Each number is 500 + 25 x the weight over its row's rms, rounded and kept within 0 to 999. Layers, rows and columns count from 0. Numbers have three digits each. The size before them is the row's rms in percent of the matrix's.

# layer 4 MLP down, 64x256, rms 0.133, rows 0-63, columns 0-127
095:476490441482490467497469471503528505475492491487518488491503486518496486508494506517486471518521490516489488490497502516539504509524479525469497549533533512520482516505489499487472492511506508466516457466481522523520466520495469542515483527470511447495484479509540518479508474529488470530474530527495504480561477489481528499515459467504461488516507455499434484471519488501525489511474
109:467473471516497465492474543464552510532513517508497544507498535466519512490548478517486509460513495480498524469500478508482499529515511489527535528524499500527534492499482510525509539517459486489492511528518498466520521468503511492517506496487501547507491554510526495469510538501473550525484504546519464473470467521518520498507516522497480527437490477497485533514550551499482489516453
097:490459519480531506513530490541513477480563519508498501518569494516546529493482459499501504498471509507480545474483510497494520495527504481501496510494536543520493479484452587499522498493509499504487476515536496507506531532479519506487496460471548489500517555539477532515504507490507507527491487545515471497518434520540537507461507534514490549541515511466507536446506465514513542482468
092:462520534459529523498458537537528554506488498507501538482466517530472495490500541486483495514524511519509455517476448522482518480504490481514489503494491498500537498460504515506470502479460542415484418515514478486551483460495521495479526501486531491446514442505471494511526515505474500509517550490473532498502479461514499542526462500501512532534502483464516487529507553552479488536529
112:498511498499469532488502515536526532514497542486492483538493483454525477449489475503494516495494490516566513525506481514485468497501484517512506493536489491477512491512487484452473458507496503507504546550492487507483492508582488447578492532518499495491471508468508528521512475511488505492521540533469478479537533477472467484517457487451486512480495489505480521482496475494537521468511
099:528521502542485474504527467503459458481489498484495507458523478522556485463491525506510552488478498484513462495509419497547512511478527525468495462521500480491476467489537435507505538499494492534495511494544513476473500482509528487473504487526509485435501510543528532464445505500515530502516467509511517532513479501502537487510523477501486472479489475513512468503472465507518517485540
107:499491498505501497511524504458513490526510484521524516473504508470513512527522489414534503511484494512509508478549511482522502503477501488544500483478485444529514492524544495495506486487473485491482486502528502501484517471505528515485473526503489550521520493492496474499459509490489482530516469490475519497490528456493472526516458502471520557465508521450454513547515463514488481513538
106:513486516471542484487516472477457473521523449500456497514549508528519517467551495498515519495478498479520506529503491519482499492510473503469561510524523491482485517493509497489479458524499469504469502503496527548465526506469474496474469490514466463499497476476508512542509470490484501490529469517473502527450552515533504528465537465490518514516490488449527491543500457532486471554502
102:515481544515439509525517512483516473520484482488520489502483500453512555469470520506529562515511500491492497494481524497455521486538498483470536525523493434517487478442465516479486518488439501489485480504516538473517490519524489518526511517501511539543512501486529551504496507504494487528517558545536551512525462486513525515481483495504505510543467527495486484475545484504516510510502
101:508484510529511477478532527533525507520527490499490477498487503423476495525513507414484538463493508512502522481542534479520532486501489469483530492504505539491543497473451496531506495498542476478500542522461496501490476561461554492488503469513452502519502446495510484541476484517504506525477503407506529502551485489499508529509473506506501527509476529485515572515526463480494509485520
097:532501533518460542488480463455499512485468500515488520453470454461481470476474477484501541461489501490473504514535506482510506496529486519488502487473489469456500500476535520519510463513505545523514478482544487506509495524459475486477477537484512485459540504522443435512473527501489503485521486482469477492480535496522503527515478509502493489488462551532520516595495489476509490487478
098:529476520520485542482522525504475476458507489546517489497525509492530450492501551451505480503470490519479472460491515485482520497471502553488511513498484506481517511464495485499479452501459499480503528515509503527453514488453527514468534543527526459490521508536494512509497508548519492550511463491510546529449484504526480509493484534500445506502477532516486482524517532510523481480498
102:520522512528504472469506499496531485495509516483504525480507530491559517507459457462478483497534504520470498498497512507493502499549488491451476498523484429492526460443484481518517476502507511556462496539527475419484480482482427490487500491494521478526507493466451454516473474531500510482501498520518443497492496522509466465496474504506498473514497473479500508559477514508533472499492
092:492491506476513534473510538437535534497507502461487473494511504519462493527492513536509529454486503473514548497465515473548510521498488521542510467520515461538545470487499447497446522492442481503511500517519500572490515507496448488531483470507485530503486518526481510498478465508529454511506509497490533480524499457501494497535524536505498466499472491496492502514467493508502499518503
101:479521499525514519548487488471526471496531491536500511471504540534473505522500466494487471477514511538526497510472507435477510536487541465526536502520510474532528437505499505506511455520507494495520474504509517546540507473567506499497511495513523524507482519503496499451548488471514535518469471498470511510462487484511477529486511478526487516483461472499485502497492490466501525500501
100:484490471470498480487508517518558489490526534514493478422533498467486474454512443491516523474475504506498567476492540474524507471536501548527471493505512502485486486489492537511541532506512468513499482507518489463469487475470536512528502518523498513501524527534524471472529520491512445490496488509486431475488501468502519510527526486518464515495476539528492526496484512467496538455477
093:488522502497473459515521498524479509565502432534505464498469486493520520486544506524504521436516493499510482512460486477517474487504488503480534561528498477522499440458471487488491472484502518475465512492496479508477521508553507512488530530504499485497488530461533461509498476454514507478518532509530514529505511478503459536514462504512523503514508487544502507537555549455480485490517
102:485512450471589499488480507486473499519533522468502477500489559495491489505521506478502507483467516502525504517508499530522525495490470518497514485503492525510537530494477521495489547563494491470505489536490502449510538487545444478499495405540461481511563501557483528520502507525490509494472526514483504487460487457478523466516543503533471478514458525476504505517495503522489513438500
099:502506493511468485510495502471496562470530515496462558478523539528516489496481486483496543474489494488562481515455505503518520482476486446487497422539505519467513475481473533482480483511456462480483483476486478556496505469569464472494520519479462479522488514508512506497513496521501514550515503495551515548485499508502510474479507518498472504539438487530500478550525492512520489514505
106:497522510468538531490493473489530480508522480542512454505469497521479486516546471512494463496468502472483510467495495497483512502464479542533487533468501526472450467478471554490566543504545471511496475470493479517490476484463499541443537482496502448543488490524546483473471517495497522497514483460541502493527498497482502491509514480521469568545514532464510505485503485481463495505501
100:475508512501477534480509472537513498513530546502483501504523481541525495523517458475505510495437493465506503532481442472526492488475510518505498462524491459482472470489482463503523467468476494514484496478475509508494468510497495508483503513517512521538534481471532496491536461511491506487530499504501475525488457503493489467514484544535480424466501525498509517537502469465513495530493
100:479551463478484488483498548482505513550485534534537511502540492529540467515516520513513494457479503510524504559450506481507476491504531473496519523482513536477516518503472479458454487518483487503537467508484524463508539521491481507572539481537529512519509476526448537544509511529483526512495490518474517528508534486513480486509526499513501457498513492468501532499507495514523484531503
103:507478507510494501488516497543469490526517490522486488530500476518446495507531482506501524475432506513510513493477522563512513504520546491472521476496508519490504505480471478482511487512458484483487523510528500484432473507483506532489522525515544521486489457485519490496485541540496497483544473485468489525504548506544503491499501509497513492497443528443488552528530512495497506503460
107:482473468543513470425494473556533490473533519478520498520466503448493464512444521501495484484543493556450535510489514506494509538528520513463459453530513506492510482497493549460498522505498555563535499545509505483493449473473521539546500506500499492549469476488494522481446483483501490515474490492516517461505497542468510509495468498456463511487445510501480533487493467520538476452525
100:473514487495500500501516522524496532485521481515480521527472500546506476515500520478480503476474482488449488542490529545503487512488512526490501424531481503497506517537536432508479512480521508500464508525495492513464469530522487513459498465497550540523497510473489527513514507475499527488487521513491577510464505517488510452498449464448517473528506528463476501492470477478500461503558
103:511503518493491513490507478586517484507478526467508503495534503502510480513493513475499530499513499484515511502484533505473503517537510504487503512504513495483496504461480484504518511481539496498501531498500504527467490437487498515472532541474517525486502537524499517493490536495473471535544508498503471498546517498501481500510531538506503545499513461506504506473518480502491490494494
107:523490526484501481528510501499484532518486438472544514549531501497518497503496490495477501519519514514462542484482488501538485522514492486502472507461554512546527538518522517484467490506483493488445467483505480484494500534480477517517502497536472500516512535480471517450537556517520515506505480564483502528546527500511521481486500481484512495493476503497509533508513526529492467468507
094:529492506558507492515531516534486456538468505516506479523505459487482493448460479462499516455492496495490464559538453491516515517440535526510497550475480490498532464503520480562519479482489482470505469467524458522491534498473556511471475487533493501463513486509477486520499525506498505485490473505546490530497550546529475503524520417497495511452517522470512481444505528487487517506508
094:477492517530540528472475544458489477489503502519497510510464500510540514458496503446515542507494509520522480520439490506454502463524493493440570491497480529502499528509508495503463466489518476500512497500473460570496543494510498471516468485482491519475523523503536509525510516460494537529502475501514469470523495519500510471540486490495486490456465517543533462527490520490497482508509
092:546502526499471458492501478506500491463515533513535553522481501495510506515531473545509469505501496505532496495485497513481519487510555498531477541512527503485491479501505521495499567531494539513473513465509493504520489528483495543508522485534446511477473481482531466487502494515492522532506566481524507530498472545494556491509485534538445494495497509509492481479492492502512503509507
090:482493476478532506499481478505483463521508486530509535520507481483533482491444510505522511484473501515495444475526524426516514494538521479531554519497491485514493497461529482470529451504507503488490450518537485476491472507564535490459462467549464528479511491514503493485467502500455468485502518529541500479514487452508495507507484493492502521460494482496490472487476456455500509522523
103:474494484481504542509501498511536496510469518486488518498516473543480525451518461462501487499462502468469496502518509515500482512492526523505465548463490504527544493478524486535511473503511540488500498524503506484516523527455505501447547508434467472495477519514491547485539461491501491457505530478525537508510505515489535500479472506496491500515483451513513467442483529480482521536500
108:518507510488519502493524526523474478524495483477504482495502549499507494454531494510501440473524509472478515549454539466510473493495486500502495507508491488522544541470449505523519454512453541485506484506465476511510487494527426466497494489470492488526514463486493490477523499503515492521500547516525523529478473493467474488520524445506504535482492514505496520510511480503479522449464
102:490491549466511495512503493482506481540535532465538566520488498525487446531476486572526520495486523497524507508465440510503469491500526469526489524508508509500442508522484556483465436492496460456491511497514499454495489500491463468521524578497529526483527508506524469533507462486495507518483513445482487506487513474524480482489461494486481486500538494509488505501541505519473505504485
101:511479520504516491541503518506514518532508495501482543512505489514465527524467480488518469486528504488496474506524511483528506511509538515530494533499497473484499448496547529476444501480483462515492537472516478468530528498484449482467478536532465507492490490514503500541487438509551492526474505496491530485507525455527513538505523524459504486506515513509498530503534527551540490505483
098:474487511509501537499515511527490463503479541508516488515482496482514487451473468546486526496540492519520550494480485530533492502474494479460476478521462468498473506465495484498544471484464507494489455468482513464524483500479486472468484509440485538504495498539455501474480511473508546496508501542516502516522441489486483512522547509459512487516475521531511499526476480480495456518546
100:520485499501481492527530479507494560528489521446543534506524486500471530519479532478536524482519499494491527517521521421531527485466487497527515479488525485490503514485462459499519501465519509508515475450507497523543493515497551531508497494538453514511506512546504483479514482508514514523487549497509525535506471486515513499506446534521467504505545516496517516528500515482486496496481
089:471475494504470537485510530448509508520542463479504506520471510535492486502537481518473562527482518545493521502473490482519529488498526468531523537528538483502530501492487471541468522502542535511479478522526489510509491551473511467517524510510485474526492484495503466498527502504530478555507519502482515489515484494492479460496491533537474501536517510552479525513509475530489499513542
098:463523511529490547548536511519481512503468476519475514525496453523492488485465536525517478553499499491526471476488520510511489489501508494485528476484574511494499506470481484487524512453540480446480475524542470490474496488472483504508515450477479470506533517494490520514528475496489479526476458569473486521504497517491470507502490442534471550534529530490515498446526490507491511493486
101:504475472508476493500503505510537498500466484562462509480482481525507537510570492480483521490470507488527499540523538524502507495504519502547531522508511549490516536473534410509505486467497469494491475474493517500483466461498468532522484471530539525505534524526549475494486530490505491497471488460505511501470517441503495446530536506483507482531522459517523538489517536496485513493521
098:476496460502516529503487467538499527486491498503520533496485480534458457501504506582452513488464500486511500468514531553513507513465500501528471510517522477482464487533460585489481465489487508478447536527518506506536483477493490513473492554496474455526480529525506485506497532502488525488530486493476478487471484519511515503482514516484527502559504497503507457506483502511522479461465
089:459495545507473459497522495509497479472490511518488528513584504548500501516444533452509495491518497520532498485524550507498488485533511461504479458517471506498564492464513468488474476537484522510524487540500459485533495525513473527469503517480490489483466479520522529495480486512488499522472512494496517518507520478510485512536466508527492466503482533515504545510508514509494505476538
108:512482523482509482502506499474501476469544510485508517463477496427523504535471532493486501499493503529508553521504466478537513475460524489522505509486510495514513478488522530504524521513509532515462508551502475538513520492475477506525488512478521479501497484512501525548485535528504564481462533490431486505517480501496481537555539498459485481488504573480506469486535473458537531485515
103:496498473487468538455501531519510531525503544484498535551493504499483486505501494446497498485508491497476514473486492511477481512495503542473509446513494443510511464506492471507540501510532474525464488532504461456521470499512481479497518487472494529504511481522534507469518511496477482491500501505491485472482517510507495522542536487474499470474524500460483497491493524513468524541569
100:453515482496504484519523488470497491528505514506545453497486453478526461484504465507501485497493509488487565479476448478514471488499536548516501590596503505512536452505477535507496514477509537555493509518508533432520474509487489485487448507495500534472493479484472491495471477495502493484522503506462510478456524534507476483476473514479483484486510541510490496488492457510518525511524
098:521465503475510523481517467512522526493458500494544432522530496527511494496501516467486510475510494494469499513528527550492488510515486474500464494486520469487471494474533495502498534502516486528509534492478506452499491497550500496494476418481466506505513487541542486492492520548498481503516495444466472503472516462479501498505495462547492546530478500517493469500509517466472522503548
102:547480451560456537455520477520536495489548482491506545509537537513512513495510470517524459492513491522515515498512537485508476466462477543456487524492494503502497516490453574492522520493491503558488529501539496514530550479499531482473506486548491489503550526506509466467507544511525479473478470528466508488490487505465501511439485525503498476549518505486506534561508485491514479469497
096:491503496524522529498477521524503490514523517498519502512493497489478499471503482547543506487459486510491536477517480536499498506528522533471519477517511497498518498485485518519526575550559517525510504496504501518517471500482461531487460464550475523506505512473491483514482479518515508510493478491490493514494520510492475466481475464501447483504470543503471524542496503471503499480540
102:513503538510484455499493519503459499510504506500533507474494482467505469528474466475524531512481491525523516490480488511504494541523531507502470512521475533500456507469467463490530530514563511518500508481466539464518525520561505479528494452476505517495506501480498466487489483486489462524493506519520497475506508443497493506480500504456499467444527531517495513495493510489504462517519
092:495546490478495463542515464509505532484525536514518530538506498486496495505465529486463484476532488505507541462458508474479514495488524539499481524481486555490475455510495511474472479511493518486512484529496501507529487517493507498516496463507545475512494480438507491491475548536527512518519533508474469472486488493501489469479459517529481515494454513445480521503463516502508500464506
102:532521502533505477500494556518505511507486463442469525520532493517528501490505508539512498457535513486536517510473505476501496511459542497463499523489470495502532498484474484482427531501498489495525504477532484463479491541442523507535499496483496464460516533476507503466545510488525520501530497521509519543524504507501495500517492486498473481527545536495519509508508557486460485535475
100:536461522491550504471462570457504500519487500488492474485492506489480522485527517481493497503492506487497505500485510483508490495487491511498496543501461512490510475499483507499517486495490528527466546478512478525507496473446525523485521481514457522508509520476512494478498545489520503490501461536489443450467486472499442497535517484533472474530459499486491520459543468488503463519497
087:508491492525495546528505495485539506498525500513472486497487481448499512476498515443488449480499498502471461467517531464539498445520463535524457549504523487494472495459483524494489532442463495502539481480509462479468486482477475513459520471493495489518537508476459462534498497508518510529519476524524499515502471483533507508558498552520476502509511500496500534539486514495544515511520
099:524501508485535536448512479511488465530456531499490522459499541499512488471511517525468509520474487471461452472445520505503492500495536496483477490551491492492477466527527517490455494507495490499477515474461539498509489521533474473516491478494529506510499480513523506476506501507489490518499527466479514516479489516481480502520473510492493490515522503460482473503504505519471485487518
108:499508535473545560488477572497516498534499503476469485505489522527519529516525490530511543501483501504501514468503486480482487503467443500497493483507449493478500474491499456512495522524521533449490504461496510490524510488458493513475544500516478521496507508500484525501478495509489490488477509529540499532487491477543514464478509530516513501519507498493488514497497503510521525541522
098:492482520493460463523500529539510491543529514494546493443460455453475493481501523517537462529497496523504459483507484497486512497455504489491528500501519513507537553470566493487484460514505545509465493495503485482472488522523481466517507496536450542494495511500462498460518489536465508504446516525504509489506504484526512516465501445506501480509481474498524507504470508490497505499493
109:504462514526488512471501487504449526491509539521534470505499513478518460518477474528484513519530505491456481533458524528516483501498455483496500454492546528464503473476463505500464462505543471492452461464465530540480488476485543471512525462517526492455522522534531516512520497494475519491534480510515505492534474547485535488542501454504516475498532504510500499471438457501516497505490
098:514479514531480519467500517547536513497522528555504467527485535463505521552505471500469502535475502496489505528539514501514505505448488494527607517538484494516550539512485498531513463511492500482484521520442534530503530520523470543529524453454506527496492461506503470502547461504487478502493492503536463473482496457506493529505448496491497524473477487510501497456491481490503507541486
102:505517478531522465544485524494527504489500524476501501526563454513498492487557491470528524465464510493469505497493495500525472526543485519462488491474457515513507494453529443476521508491425532526516479507517488482488493515511479538525506492536492526487522496550479477447479463502496529495499561497494513462511514487513496500455484525499548470483498514508485460465555490484500505498482
097:521520505477496476478490475494544484513548459503463543483537497474511420493487520515483477511483490454533486464514472506456515457512509477474567478499505538521509484496541534468502465484505458540509478511499492514503502493463491485490478514490493519561490500517552480546456508548513478511528542543519543473489495433497462482490558446496486504500471517477506482538492520545501476489491
095:490500519510503511459505530511469469535553512517472483535496540544506494504447467502508502532504489487526482495503478512481515509515484500545464497507511552510528507509526479489482519494449533491504516445498520535463486484424461503475495484511469591529471492512518513538516496495507476492499463472469498564536515484499515513501491521473551475498499511497481525495489511494512514523549
104:481479510538540471508489519490448500506515488543478545513473506546532535493511480470477502531523493477506490523473536515497476515491519505502538495521482431489510522438491487512499476480495475492489508507503501537490498528483489470513544516490500498525553513533582471526474499465479517518547517539485527501478447493500501495555465449471525490554498483518491491503535513492511482511546
098:487492508459518480453499517540511485495570467490489521511482476507529499488473442537444539496486499505495527511482534470463491499509526531513502508482462518497485471492499528500503501525519449515512481505525505513471461559446499513500491466527457453519495489511460474516469484528504493460486522488524532484465529483521509456497509508466480514525477487497530483459484513508488498491506
105:507490521543503473492497485594482497528493497515509526523450495543528517505541512556515502512477497495446510468476491487514488514565503538503492509511487506480484492512476495523450532496521448478512546486531501473503527520463498445514485536479504525508495508550500450483468524484531497457481481502494500474478443502501508453476483488519497472520478525542515486515518508491519477523493